python train.py --n_head=8 --attn_scale=0.166 --extras=["local attention windows", "paired heads", "shifted keys", "gated attention", "value embeddings", "hashed n-gram embeddings", "a smear gate", "an embedding shortcut", "capped logits"] --optimizer="muon_variant" --schedule="wsd" --decay_fraction=0.646 --batch_tokens=[32768, 65536, 98304] --seq_len=384
Each number is 128 + 24 x the weight over the matrix's rms, rounded and kept within 0 to 255. Layers, rows and columns count from 0. Numbers have three digits each.

# layer 4 attention value, 512x320, rms 0.0726, rows 331-374, columns 0-159
161150175071140101158141154125085144078105118143129114138114123139077135125146108145139132151182121123132136143156126116077136119143109134114137118157167129137115135136155145126132130130123116112122143117108107117123135115134120125133129104147108140082104089139155128148089110094108117125162101130142107117162149136157116139116123120145134138130115085165183112122149160123113105132100133095134112153112130169122125153148150105157086121102139117142135112152129116091164166149147095
168158137078122126153131171146067148124150132156156156151134119153128122178155125144099101119124122121102118159151154095141117123118104140117139105157139117132137116124109149126128114145125128153119134104148113120126126104120094151116144097140101138146124097141151101123109162113136167058142118072111094128148168149155131116156098136088121126112120142133091127168132161094137139119162158133121123152129153134104141122197159123130129118153085138130127124117143117129109129130124146
120144122166136139119119138154163102114124134144145100146133140170146103082091100096142155147131161140151159124148139151088143145140137163142160125130080129074148127141117146120159160121176124099090170127122117162133110167148114144142097169116127150140116167157141088091089123107138179132085126110116129136125101112148135120089132164107109106110133140116144125109149155118178109126126137113138146121130124149103100102117091111122121113105151061111118146177142130126144135125151162
146128100140162128124106113132140121096100104130150164125099138093094111125147147140139136126185148098099118130118092141157159123140129123140105116158124115147113155065131111163125139143132107128169101126091125149128112128136093109122122152100118118121130125100123120138137134102133128149119185158136144141103089165123147110143080153054118107133119129099142115145119125141133132149113139125133120120152136120137088188134143112099139116142172100195154102117145138119132121117104158
150084157143128164121127098155095131130150128109085191074157128123128143144133146111095160116085114131157112131108135174109156127142110119137154108142116128141112108111117116124107090122135135108120118146135160172103140158155156155126137160111083135097130107133111161132083109132140131107132126126137129103159146118123104101156117121159140137106145098115122118149116124147104123132187127189127087112143135107132133090114109083153080151142104130161103122068198101119091132085086153
145111127151118142126131136154153075117156158100130141100126118129137147090137151136098151100116147125077108123104137111158152113202121148134114116144152127156090091121126181137106153156140140095165156114105146078121110126145136120138165142128120134097134122115109138161107121154145157135155130072115135115049090115129115159111152128122116106136106131167123143147118105112148145155138090123124136105110150118144083137153124108144137081104087121128141126099163156113133095139136128
033127145141162131108136126127136137126134148197150123113123131125120151117105132129123112152107142134095138126182107127124086143118116101115126141110109119158135137107120144116123116096128145082134096081117139096135135138140138158171148149130152142134138148091085135106134144103142150177133128159105134142146166108156152179136124145145138099075136136147170132133104115108086138099083137118137119105166135078127151123137108113085131149132123142074103171134135129156151110126116156
166157168144108116115115129094123132136095082143122152133155131130121158133123135102149133142125160091097138121118157133148092116128118171093197113160149138181143145124124161109155136133107114124123139105131111090121095141118112131165142148143122120149127118111109107140098173108093135151118141108182095087131147137113153105125107159129125121131137149113124116115116120112166109092157138127137143115139154151114099147112108111152138147139152175133141107151110107138148129129158132
148116141137154138129128139122144107144156151177130109130149133140159126146130151131139122139148126109153138126114129217077159084176160147138173150144188119108146160151125142158121141119139143140132131161137155121114101176109140160091119132148155132118148115093132109109109149132143131117145114086190099111130080138147151132122112140099113159140113112122177130145127106119108122140126154081109093126119137118101124121161135100165178118132103133147097143158127137140129135136097168
177145123143119085120174131117159140132102146083119151125128160094141086130157105128065109149133136113125114126131145172123140095117103107129134164138116134103089153090163118071120133116093153129069104147126135142129124124112142092160119119092143135136130109130146138164095174110151147170144108104145148147162144110112149152099136170139169134136088156098116109126148137120177078128135129138128157146142120115113120109106120150148099138109160141146084112126152109107109123179117149
213118125160138145131139119112171096108133114095110115160139148118159148143126098154117100205081149120120126150121120116133096121164134123131142136126113102131130080109112116138153070136115137127167146142113125116084144142152103113146149129148116099133125124104106098117091099114156143116077138153091125126168117130159147130113097124153125090102140148113151153158152140126131117155091113175116120088059145110130117145137176133121105096101109088134103116177167112130130133146152114
107121136109114167127088159144137100163133123148148182124148118071072090144112113110139095154136112144125112144100118153108134159131118139095137110138109184123154144125097147128160140143114094103084133113108136098172130108126145119132112129146146104134138106113133131166107139114158168117148110194130153086167129143149136132119133147196114118114128172156163134160125123149120091138159137127121128147085113122168149153149152116126116128126080125127116143142148158134098099147153110
088121150097149185125118138140122138121105109134119131124082126076132131158118112129061095167128127145105122087119138146143115132119122108084163125159140104165136106126115086093072111141168154151196162140115159122130148154096122126120110181111143104080144134149113099147098157136138135075142105126138107146122151091162135159103123120118137082135134120141173097148119124108173129155118129149132096132144126128150149120077100102106105112134106114167121136105102116117157094145165099
107152146157110084123111131116124138120119153161128131142123141135131177100145112114137142139125148128097138136121125099113146136154148126137146080088140093097135189149125134127116116168147143158161111130125090174115135127138093092114110118116086139162136121123127148164109158168122166179100142119125148168112153129161171113108146138163124101079135131131099124142156147146079153125142092098148146152091123137153114109129123083093125116135087114155142161137111099138177070151147110
150128144155112156138097130152105122087132110105109129084118130094110133126155146106121130115157129152161155179161109119140116112122119081126157133112112103143131154150102182119111152085144143087124175153120125138146128096140162173103143173108137100113124138131113110091144117071135100127083130095148120129104103123148165131157136099132134114111132098139137126150158124123125100107099093124122126167100115126103122150115190137138097144146125132116112108107147104132139102129139115
128117125125158154159107100098163124137145122124144140127125121123158121111158123106119119122132136142157076146098140144102166135122058166095122113139123162128134156123143110114159108093124074133140137131115129160096095140110134103111131154171146106145132138133123151143108150133145112118151165184121115141098177111113114120168119076171120127144133126138118102122110120139140122152103102101104110130109111152110124154156121129119148089079106112166129124155143098143109141127141153
117141150127132113122167086121136124152115120156121104126103129134098138119119124136113152114138175165122124109121154085151123119167124103177111135154127126180114155159106092141113132118133107113165147121120110131157112122124140131112124127138135123146128103105111100145115143142146141116144088135147123099110139151074109115104131132126140137105163142127102141137128120085128123130151103105113155128145112105117140137145131127110029093142121168113154112140139164098127106115124134
130153134138116140131136108172122114128086142145152140120093134118149108152097133102155076114108137100185144117100115122147148129118107116096146109135146125129131130108130132127082147122148133142042107094105127156131145100148156135118109135133146110151107129173157104134109139113160098140141114107114122128112100139165114127137127141116121134103138136128144138107113145130135153107108168144119120154132140134103098097146130114126126099107161087154150117053122146129186114090120130
185135133074159105129157117120119157132122127099073188133113120078171137114158144141088138143118158157106127106087099116156099145149075127151116089113112124103131148126111119156140110124119160132127157130104129177117108139105176146124135134123143121135121134144161115181165103149130136131117140144151114105135092114154126121116099140097104119111101132166111097121144127151088113103111132073132140129158110121116102136163104173124139117096108130104135105098128169147122141173114092
133160104136119113144115135101176149109124114112150099154201129098089098112143151172147128126145121115173123086145130118094113098117163111096122155148147135174152124091118098094089131114148115168137138162128101151111117135121148181145106141159119125142131086136122103130113114131103140138099143135154130121109127135134135105095166149138135165106136139165113124123132121123138090101113099139095112120119135103161099112153110145101097139110154123086153140105108137124162099143118152
105137124122163113133119143134181108123136170132151114159136113138104148102112162121132086124128145145105146106106137154093126098135120129149140125128138100091104139171120094163112123102123171190059125130148174128144083137129129109129111140125146088121128150162097115120101078105159117099124171123137133139107111121128124137145131131114141141125121126092143125141135097151124117129091110147117126089150141125138130139151131117107105107118160157104109109117133150094119105163161124
085137110114184147143149141166107102120104145097126121080119126185101134117147150107124120125114106130135108096108140147124095161125066135169133125109190113101118149145111124123130175137146110140116146149121132108137169124124138124112106121114132078135108135141124175091126145149179089124124204133138136133111148155120144121112137134128084133158115117143143101080118106079151124152150134139141118091138111127109142093169118179117120144098173136126128100114158086104123094101100138
094149122170144149079107084153130148146113100122112122129127156125123104155118165121124155146091137113147124104117098131151124131147119120125098112091114120122132137102140106140104162177143143152123128113172109116097145099159137112128119118105100146137136157097172114158115169134140136144107164098100143112130172112125125098090110163120144132160140133127140121149172137121146125152112093097122140123126131162123107099168157182124118168139107166108102130131117145080115148131124118
138125075142114145107122113127149143109098121126112094104167111066147153157133127126133108161094132176102156116110118146131121135149118145132110101135111152130168114116114122121130126153175135125078124200144168109110096132186124101147109147164120150123121155165145102122190108121150103128152149097117116125092161122120118154127125105142170164114134135154116102119122140095126118178070124118134103172137158117110166144176139142176085122142085142143145110131114136132142091131152136
080142122155124141116123126161146121124120152114132118140131136152130083150124152113154141111126123110121103142116124151111135124075141110115098135168152151168159153124137133151111082171129153089122128118093151145102108145134147105125134138122118096142152130123102085144110122128082099126139114150123143103134120121160135111124131165125145110103148131113118129117156134121089131106151167101141146152115098127151131096118145136109083156094106200139124155167118134124102152131153160
087123154141114136110181113107158107117146123136149161146139137108101119179094100128147139132123115120117162123095170167141107171121155159076094176106099126131120132130133130127110122134158122147119123129088144128152102149154137097139128094133117098135142133138157144139140145106170122125138120145141152172146091138140143117106123126084125143165167153138108114131112129134133157133142122122163128149125149136148113136145125118162131071134098138152142134074127136122126145138140144
097112126079127123150121114125134119113150137129132150134121121142109125080119135127150123166107113071130118119108132124144117135101106119155124153092132101139144138127136080100197131124137175136116159120126131151138170124139117121111116154165161148085119124118080081121152129165151120175185139121137126112140123105106174109167141154130156136131128106108115133107084139086088150131147102125112122144107102131136077146126101150140182177140125084100113090115136090128134138145164087
087103138112091138128122113138140118117113170096102104117126138167139131162140133108160167125147146115142181121106149129115130115148137136095145105147174139158117135097114114152119085131132165167135116122132155115116137123134129127096138154132106129125119115117130113161191151144174111158171149158175117138164148146085176137143150092150121139136131175126092152152129128160158103156095101151132140126105133106123100096129105168160120156133098135137152165147082147129133135149124134
133134136137129087127154060116082159137116099145131128122134131098142131141161108140127168140134134096123129156103116117120145121114145147109129142157118127120108154131096129137109106127132172145118144160118138103132161151155092089110113117116165130078109132126096125143120122170110147119124143143150153166110128122176181143096153180152157108122117153144107143149113109146164141138132114141127150153158055163064135117119105136093112090137108119156124084097130131138115108131133137
066068079116139146142075149119145112126132159125134174199134113110142122116126127128123160132125158138124157144152137101128114142142146157155090169104087083184124147146130130118130126064117151153161146161140137123091135135157065101131161106105139133147117138123124116139113098126110092157115130101095136122138190085179102090153128134149121112116080163130142130113062136086097120115131119122097124121161170129110128088124133116141115094125166143139142144126155159114115136125136102
153130114142130165099103114122180115138128104135142125121133119178175137102108152116124137136097103118146118132144101103155092135130134140143123137147138127106139119092159154130136076132103137127107153137126154143103115137173115080129109117143137090073131075131130110169116148120156125146099076155119142163156132126148127125105117083142122126096120140127135098103131128147151135099140135139105140104156121106132129146104125151141127151139129115122138137123143136140159122154127094
162144148169089104134134109117091156095142141122140147124128128104137120108138147124115111099158137093144127130095142124135147089090131138132162151128139111144134154137123132119172166134178131123140132147125118117105198117130121094122137138177154102075137158104149140111165125106111087112085134126127121116114165108114140166129095202121143137151107138126134147130132127144110135158128135093175101149103133110162113124144126110115122174094133137115117152094157154158123136117119132
112169130102126150121105145119176124143115122162114102134100131146133131132129080133122093135147154118139120121135122145148133146129131122098151183087156148123142103145123166114126117123128148158125134139106129135129156074121148119125169090094108105104138125146153115147105127132119127160114169116122103098104145093100116132093109132136154124118109091110108142106164155110114137125158135124126113158151116121137120149116149120147089078136134124112122088083124128137139162088134132
145115158124138145153147102132114133142136116101082154153161121108145153108108114122114139072105084132111140143126149149166092145139113169138070169124096141103112151099095137140091166121141152126162081111093093144168120124158118111143121119102109136111121087136118117090118168086135134132082139117139106130164116119142102129105167144172109101118123135162112137136119129109129139127082101129112132082127128102135143141122087135095116149133131131109134143132104135115135124111149114
134111138184123108114135138130138109113115110140113120114111154105105088104155125132136128102099107154147110111128137118124109136109097163115175166100089117160109126166120144165132131129161128150089109123135107116120158156155150128134092120141071103148136153132137119089139128115130131131151135125159126168136139135149129120078093090148145115113132098166131106107154147081190140112161068128135109122131120175124114117126128114161152147132094109158115174147126131119113128148148087
091196128117135102144138112121127096168100121184128098169133112127114132124151109129096120133135109161169112129171100161121119118145154122166128133125114134107132110135109111122093107106122113138103117157115093163153099153101117095153155132193123108095124131136120132125101140119111125132144164144142148115121037126110131108175131069102147067087128120110134124110130153129111120159128085129124111122144122116124120130092075130143123119127117143106138133098137103117110127162107156
161150166123126137154136093186163083133124138098136155126093132141106144130138102174155164124184124110130140086160105105165134128132141137121138130144148151115136119122140124117154122167135153162118120144136112096147095119133163106090131169113135112101130133099098146106151102133160124156147126139095157104128151113153098111113128117148076103114119119102133171125125139130128119074140114124141120169139134117134121120124125165174121128133145114146100143081123152112131128125133125
160168099132115102147145146109135133101130103130122136120101100125153105157183131114117162105123138128151077082142127090143134122153114106100148187119130124120135113160133118112096154143129143085102138114120138131121108139152107091156135129145155186099139156071166117152095159123166120154100081146151160070109096124136150114148144122143088157131121131093161124101110158131129118108130120141163125134113118113138177124153091122120112120139173162105111123135131103133095111135118176
143118127122148108127123116137089129084134134092125108130121129070101107129124134141152156137094084139096109119110124122134123142123127133099157129116117096092125122110134101155135120082135147132094145120136116147114080140143117150103121149155120096139130123109080158111129127105105136180151156087144127125168105154132141117104122138154150073103116122127107141144148169133136127139141140123130171157093153154097157131141093133119092104141161190119123127110133169113108145121096110
079118137170099178138136125142107128120133052110128153152127136106159108090142083100151132151130133130131119143115166149160117139139076112147106142102156132095130143118136122153148125122147101093141120150116135133123178139131103145124109110158120122169132148067148119173108103132121128137121163064162140147153100103113111107093152129110116152133171118101087107153108114119087141126117136169113141143117114103148139131158109137134123153157144131098158123120159084104130123147103171
115137141095149160108152118149120119142127149187116102172148138094113141153130121146126139127114069106088096123139142145160125111130146097095117144156130147118114144141116138097121102134120105084126146132147109131178124130129142147082120103116154115133111144152144139151115110110101120112119140098132129100141119140126146119125125106110157119152107132129112139119155140110164137082135090149114118160153143097136133123144139088135150117076140132106088144136119151122139197088095166
131128140110141117126130150115134085096124145117089165120147156093107136139156133148108139158164076145091100121148090137117137108131118154137123126104107120139110128114165150101155148113135149094123132148099127147128175143116127095092120127080113152131114155118115118145170122145163068077178136138199109151083123117088120117130133142127138118152131128149138160123125161133144152098094154117148119099110148150115131154101120122110130102120119134121116152151103139156144121133122173
064117099142148189101113114120206136122139136100119135159150134151151112143103096132121126136152124147136099161162119112139103159104126160135093118147137125106159127163117115130162173101109124151143058122088161117059144160154115171123126114138155142129130107132124129113143139135170171119181147093164109121116149122100124103154157072158104135134163121112113123158100132149109132145161148112123132124097123161131110142079168163114095091126159132164139143100134113158104123114135137
175136050097136164110093151094138107141101148165138114160121142165149080114155122132144149162145167117124131114127083191116118145135119098151115115154096122122164151094115169112128117143132102131113144064126129126138147166128138138134125112127121160131143088150147131119125143148149126097091145138126148151133151119096097154148124132065123157114132141137140149146138122110121146161122089161144128145108151166094199123121132148104107129137150124134118139118149158107137148117126116
# layer 4 attention output (transposed), 512x320, rms 0.212, rows 331-374, columns 0-159
110110117127117115137135125140124131082106104154142110129116104146089130111141112137140125168188105113111113151167144110078140121133118121109139131149159122152101130140155151129148157130124118117117114108076156139126149113142115115133127107147133132082139090143137123145089105113111122119169104123144137116177173129156113135129139110135136139110145073162164121129142154103108122126096122087142108147100138188148111108142143096147073136106125125137148108163137117121179168149125098
115106096154107134157145132132129152122123142164164152169137118151132117137158155142096136113113118095084113142154163113118123145120104124111131105140144113130115107139123154134115120170119134169118124104124122126112111103130100135112160112150120136149098074133153102129124164111155175065149110061103130132148156146150128132143117145075124116108162127139073136163127140112134140110163168120154122151123155134103127144195152126129099123128087151134141128140153124155095107144084143
130130144124146123123121130133119136116127127137146093140118117177144098091107094131143139151142166144155150120132156147087137138149152173147149123129064145081143134133131142112161145110168136089093172121120129145155107167159123140135116161092117154140134172151140067091113109107144178135083126105109129132111101115155137122116131174112106113120114148120160135115139155101179103130121142120127145124125128156093108111122086101108137119102137069112121126169132133154153125135167148
145108123111144133128122124142129145128097087129132164125096127087089143129129154118146145129189152104098115126140096136169142132154125118145114107157120121156114142062123114168129128147133113138151094123096096143136114134134090103111144154091121123127113115090124115138154150107140119154113179172124135142101092177122157126144081163037121108123140136090134111130116117132136106154097140138128119107155130138127090154132143116105136116147161087199143117126149146118125114109128145
140132142092135116115118092120138131125136128104092190065157126125132135150141136126101169107072115125144120128117138170095149126142105117139152096141110145141094115102091123123097089111118144103118127127134164169105120168138165139138131164108100134079144105132116157144093117146134125117139148115151137136136141118138104087138127137153143131108145093108110119137118161149103128135195122181133102099153157107123143088118108077135084154130096123181123132056211109121113132087097152
145132149140118126109118136128137120104168162113114147088120150124153153101142154131089146114106153122084083111102143125146147128182117142145130136153158126144141101126122183141110156135126132088176159088096141087126126135138143127138162126135132147103142124117103148177114124149147164136164115083110112124045093116124118137134139131120110121140116136168111121142117099119156146161118120116100141095101159124143093135152136104150152084118113106132135112100165149133129099130115138
108130125143125132134118152096118112136126151185141111100109138129115153120112128120115110148100130140096126124161103127137081131130110103120115151119126125150143126105113147119101112085114155086120089092112119082141134129145120176172135144113154143140119154105065130104116138112129142192137132165101113137149181135159154136127140140144145100093129142150172132132120135121067119102090133114123122107153134077102135130145114116084124133151130128061113146125124120114162123113126139
124137137149118103129132144151121118154115060130123130132155124134120155126131145113148125152116166104115137130121168118140082113133124187085184130144149150186148149125131153100163126107105110119119133104130124091121120146114107136149148144131113126149128133109120117140080174107115137153106132111177121094132140145126156103127117155119111109138125138138134131108130117108161138100139131137135138110148145159103098141105116107156137151136143167136124123157112120112149123123169136
146119131131133111119119117139133130150156144176142117125174126128161124141127154111144123143153136107153129125136124225072160091162154148138168126136205115117152161150106132155129130123150136144134126173134139105120095173117130164096128130153132122125144112099128102129102161116154123125141111085183105118130069132159156142120120132099115157132132112126182145150119135125113106151103136101129104138129134124093148142169121111166174125127098133140114155159113126137126136141111145
118141126131116111127141156121104109137111156095103139117123160098135074139168128123066099154126139129107114130132146187138155091120099090127147181142120134101136142090192105055129122126099141117077107143135130150121133098115152074142118105089136141131140119129134140157093167133148149164141122123151129152159149100111151152113146176147174144106113144085120112118153127107166098113110140132116142147151121111128124102098112152161096115122148136134090104130164105114095125176119152
142136128122134094105134139117136130114135128098118124171137151122158147155132085151097111207096159092138115144128123122129098127156130115132157139126117106137134068103121120148143048129112133121164156152108133111105147136129102119143147128136111077137129124112101112095082090110160143119078130144095129129176127126157147115118098133139118115092120143113145150146133121139127106164091128176104139073041143110121126145145182145136108087102105071130124147182173111125121132171158111
118120120117123133125121123133124131138114120138155169136153105063079080137113111133146111148129130128126116155126123150097127136127125134103124109126122173129123146124099155123158146158113093112100148085111110108190109122135141126131108145161156109147131118110128142175114138128163169134164109192126154092163131134152145126134140131198114124120126178179153142153115138151123089138174141114137130136100112130174142139139136121130107124130084131133121116146157143144108107149173106
107116119116140129134114131122130146147089097120126135140073142084143118147120121111088103160128114152106134090143143156139112129133101103091161119152143093166146102117090083104066108167155163161195158133115132117129158162086130121117126174101131095087137135131119106147104166135134149082159112109126122143109139094173140143124130119113134075142129124148170113146112148108175124144135133138155101141142110125147156126091095112104090116146095123160116119106088122120149098149151089
123125127110123136141121131098123139128112148146121109140130115119139181105156112118128153138132135126111127126139134091135125131148135136137123091084116078102138175128141133140115098166138161168143099130144061161111157132126111095112116120104112146172104112118138150168102156178125162164104146117095128154109146142156175107123140138155108080110101123119109120130134137153087133125139090099140127169103115134149115114119110059106145121152094097149120124144101124100183075150151102
160135129131137124115108107108122132091121105089111114081144115095110140129165147140121124107166121136157158158133099101137125117127118063112133116137100113135116139142112187101116149096136150104119170166112096128145113070133172152102153164094147113099124144134127104088142119086140105136079119078144144132101112121148161144137138098131135100129122111150142139131162149131124128106108084115123116160104125128095127155132175144116108138140123126130088106098148106130131126131129121
150113121151136123140135119099124134158133138117138139122116141092153125123153128126111132126114139134158104154131140153115160144122059160094119093150137158132133153111153102108161095101134066149148149118113119155082084152108151101117123132160142090147132140138141142146100155123140110128161167177129116151093161119128114125149127093167119138141145133114113104097110132140155116148097104101106133151116102152095143139164123134111154108089123104171102130170144099134122158134133149
113159125121119140104130120123136137150122119156130120145099131146081145119122113134118135121144173164126133124116155085156117110168129105188110138159104129196125161152106080125098130106139102099158153125128161129157122121124155122108127134137125121160145109104110093154111146136141154115154087126149122107110142124096118125124150134132138121105140146120102133143135105093117139136140106109111125103142118100116137115143122125136047084145121163108149139138123151139133120125125129
113139158148122125119126144134114127105115133158144131124078121112162095153090127107138069112108144100206141106106104119152148136105130143100144102125140133125160145095148138126091146132145135141063106090127125162143139093143144121123120122142145116139109132180157116137112131101149091138137109122117109107112099145136128145128121140133112146114126142117149129111122138133135150102106158157114135156133150129113100115133136122147137090113154075157136118042119133136200121064122130
123106120151116131136149124140116128135122130121105177140112126071171130114161149101093143140117156156100135123099111119163107126129066118152121111102107123098118141143132121134138121140121168135141142122066171191125110149124178143143119132126140115138142139145170118185155109155115150128135139135154124134137095079149122102112102119079104125108162121160109098133138115141087112106101135087143134121142115118115109159147122186126114138091104126104155110082124154141130148165114103
107119120130125106135133117101126159146125104120163080154204145076096091118155156132133127115131122126171133108141136115119123093137148111098123153129139143172141110103135096102104139120158111174161125165130101143119122134138152188153114132164121115155122089122117085122114112120122150148079156153153120126090115119149128135119164135133128152105138133157105136128125123104139087097106118146098138129105138115148113106163110142109095129116157108078142132108103143121169127137130134
111125125123142117115122130133124142118133180128145104159135103131116142116099159121148093106126129129122157120127127155099123100140128132141120103123152088079126137182119095159107123126122193175060126140151144110140076126141150097109106135121146086129125152177096103134073085113157128102135157131128131139106117109115126139139122112100148140129154131108143126136152090152115123167087111141120122091135141129126120144159141123117113116110157166104109130124131151120122116175154109
106112114116141153140127113145133131124092142100130108067128104184093135126112147158136126119106100146135113109123140133141097152112067131179126105116181098098108163151117141135114185134140118132116148158108129119138160115128136124122109133108129079128137135156118185107125150133180095120139186137134165098116155153136137126136135134122064111130147121145156103089116109092136109135159130154158123104135120126116145105174117179121136128079160131133120119118159108132132091097096117
133130130109130150146152142139133125155123096110109126137124144140129109145109174101108132172090136114129107106115100137136123131131109116100090116092109107107144141087121095154096170165125143155131121113164084099104167106166149124118136127098116162148127175099173135153107159146142125136110147083086121104141170123116109129119098153138135128143108132136152133149164147135132105150096109082136127126137134168142106100150159173129155177129101171110125136113113165112115147141130121
129124114103105134141143115124133124128092124134103108104176153072167158167141155138120097170103125163100166116119119119142131121139128141148096096143086145138134115109121126116133115149177141125106129200144125095112105152173133102152122147162127158139133174170156106119193119118137100112158142108091140122086158122128127153124123103138164144114109127168108101110105150122136108163066137141147114178134155112103162141169151139153094119129102140127139132140107119136138109114155121
136142127105146131131124141131135136119109161105113113159125105140107089143122158139155125119127120115113114129129112134114119135090155130116092104168155156156152141116125115173115081144122167087123126127107085135102112123128168115123158127117121124148111122116105090149100119121084095110115114146129109097126109139160129120125120172135140095118117136117137130108162119131094108109179149105145124166118088145146132104133134134112110144106089204153129170177102151115096137116142154
124140127116135116134134120093121118117125138118120140160165146105094131158108104153137155119121104132121161126114175153147098148122151148080084164120093129132132134141138114148104124134170135142120131124103145098143102156131138102137148102127136111126152130145156154155143148107170122139154129146149142153161092143144140139114106134078121133177108148148120121133088128126135161135151121117136146143141153140144088120168121119151130058142094128156133140072132148113111138143136112
127097130105130123125121106114150122121145140130120147142135117137105122083122151133150134162100096066120129129121139126147121128106100108150127146091133107156120141129120082105202119147144175141119167123119141147146163119140115107132119157179144124103137125115087079112165148165157103168200143125139135123134115102103183124152166142118156134132162113090115127102084154083093143117162081139113123143118100128130100154138111146124162169133125108104117114107131097117124142142152100
112121127116117122119117101126126150128104175108130116120149111166138123157141126133168173125147153112134176145131157121127142120150115125097160111153168149173107140102106137158126067130133158167121107127127133120118141110148129145098119179134104145110145130106134127166184152153157097160173130154181135156159166150102185147130159089136115118125150183131094135148132140158148128143088111143116129120094127121124101110159105180148124154128105137129158146147087145163133134144126136
128154144140129129109140138172139141138150110150115142108122128087144133130156119105124131159138138095148132146097112129136152151088135139111139154137116125113126156146109123123109116102146150149113160184106141121130166157158078105103133104126165138069111119121088133129108114163105152114097133138142158141111143103148196146093156193162158122105136148155100125140137090125159161145111119131134132156147038158084111126099104140106111090134104125156120117100140127142114096141133140
108117138131112145118114131121129130104129163135118176201142097125152114116128128130120170125118168137129156141115121114130122141140169163134089153095092102183124151153113146099118137072100134150157150150145126118105138144177057095137145113107129114139121145127134093132119100135115092157125116100091135115139199081179113100134129128143134129120138187100142119117091145084107121123142134135110146116156174112099150110113126111133115090117171146134145108108180131162116156117129107
118136128116128139129120124117116116140129102126129122122127112163179134113130153121125163144099091124136117131151095103155105116121129151142116141142143133110160125093147159132142058137100137109098163143136116130091115138161106083115105120153125083075141071123133110157120150112134134144089086157104118149161139135138128132112125070136122122115085150144129102111132152131157141101157144136112130097152114118144135128090114145150128144141132120130115113107144122135179120156135103
148152120145132115120131133119123114085154143119143149134111163106139125117123152136110131089146142096134137122104140139127134110096140135128148145153140106149126135130126131130176174123165133146142122149129129117081191110115113109123129111167143090077138160094137132104161126116120088120079130124136100098117160124118145166134092216123145134155106141115143147118146132136107151151131134075131126155119140107155127121143133110124119186098146137118109126086152145125128142115126133
117110084107126119147119115125140160133103111166129118137117121159131137125121074125113128146157159106131123103154125134144138146140133111090138146090173144136130094159111174123118115136122142170124134146109067130124161080132134143104165115102094094104099148134150111137102115137139123176115158107104110096101146109115114102124090114133157124146134091134099150106156162118105126120174125133134129147156121121144128161127150124126095073119138121110112100085124122118138158072143134
126123126127140125103119110124148142127101129100105158166169108103159163101100092116126137084114086131131135151132157151162093129140118170135073140137080143097105130102083134126093148121144153118137072123090099130180126129129130093141114122095096136117129090137119123102113166110135137133089143123133132131162113106170090127134144150172108092125149131162119146107121111105129128133076099134128154075121122111128122128135101147121131149122134154113139142136101130120125130104152113
113131127116145119116122129110121125101097128126102126112086130098088100114144101129126134097089106150164096090136134106120106140110088179124164133103106117143134123157109139185104138123147127154101118115138101116105153149156161122128130119126101113140096153126141115091139128104143126135145139132162113132153137149152134119117086093156155114117097113181134115108157154097183119117172085128128103133135134196106147137116117109168171140140106100158118140152128142115116116151148103
134130139166112154138149120145135106140110122188133083164152126132108121109156115136105118152126121158149105110152110154114084125168162127175118123140092141111109106141124096122097107110111119147096115160113118136156101147110123105143145113191105093094128126129124135133110131115107132140157176135157129113137028133111118091158122072119156072094154132121133131101135136125108115172144099125141135135144131114121108129086087113157130123124119152105140141090142126131120119157101133
135150154137129127100107150113129124125140143108141151117080161131115142124142092108157148138203119118128130085131118111167140115135125161128142160137157155105179115134157115129155122150143143143110115148124122083124093120112163104087142147133143096101129133093095160087155092125168123161149142146098114122127161122146112125134133114167088120097106127086131142129107121133124123075121121121105125161129133122131116111116125170157113116140142099135135144069127137118119128134126128
156114129134105123136150103109132127118119101108128133110105126111166112141198146133121168105121142130165077093150120083145147120172113092107142171113125125128105094151139130122101157146115159099109133110117119139140105133151093091154134125149160187113142157078176102157084161124169123148105096141165161102103093116135155105137157125141096152153133152094149152109120144124150128105132121153164130129123117093140172142154098133099104120135151174104092128134127110120095124133115161
118127123145134108136129147124118127101147138103125117125119100066114116138126141140145149141094079133088123109126115112132129151129123119100155146115114090080149124123139093152135109078133153131071135125151109160118095129130114148098126155161135095150116110101079159094141133104106128180143146083140124115182105135128146121106119133150160079091145095136095114138140141143134141144126143119117149159090151151111135123141084127119110097149180187132139111123138149123105115115090110
121151135091154112109101116112130147119115050095122153150146099122151138112133070146137137157127137130144123126146155124150114121122090095145074097107155145098149142103096109162127128134142127083134131170147092125121181141116125151136130127151133142146116142069141110181111098136114118132126159053177136133158096127118099124121132159120099129159112158105095109123109167121085146119136116148107127126124122106126143141200114130138158128156140123106143109106159105133138133147129151
109130128139112146128143132124103124152132155188111100159145131097110136144136111117109134132090067127087122134128149158160105117135149090094128151152141143107144150152129131079132109135125105084116139119138126139164113127133145157082103116122144119123128140145133134153131084114106130117127149112140118089150106136126159109132128106128167116146118121134110144136163135103147135079131116135123139146151146083136131126136139086137148120080139125113108120134126127128142175074099159
118110143146119136132118167138120110093142157121079160125152141103118134148170127117103122179179076140096088116135091139092126107141126154133138118100111130134149123098161159104160149129112143097125129153120120143140203152115131103086096160097115151129091152115110128125163105137170056076171126147192109133089122126080122123145119148132132139136121118172145141124122139147143137093075155108146138084107148156117135145113122131130132106137140124118125131151106147144124127134120174
136129123132134123121139137118130112112128149081127147158168131143144116146109083120114133144147139145135102138140115116143090131109137169151097108151124131109144139139109114130167173084105145149148069121102145109063107158149103176128123099137149129132137090128131137099137145133151179136175143068163092122111141154109146115150149070151096150147146143102128110157100156136114117151177151122121118133104128181133123140088149149104111082138142128164126140085136100118099129122144135
148108124112131120116107137116115132127083152168142117144117125164153076140153112133147135163141176115127142117118072183116104146146119106154120099158096128145147139087108166103128113165128121139122149058134119115149157177135124146124146114134135172155118086151136140116118139146150120101082132142134130132131153122104087148144126120064122141119135149148128158139140108100115136157138088151126132139107147156104180139129123159087116115139155126146109143120144162109127139118125107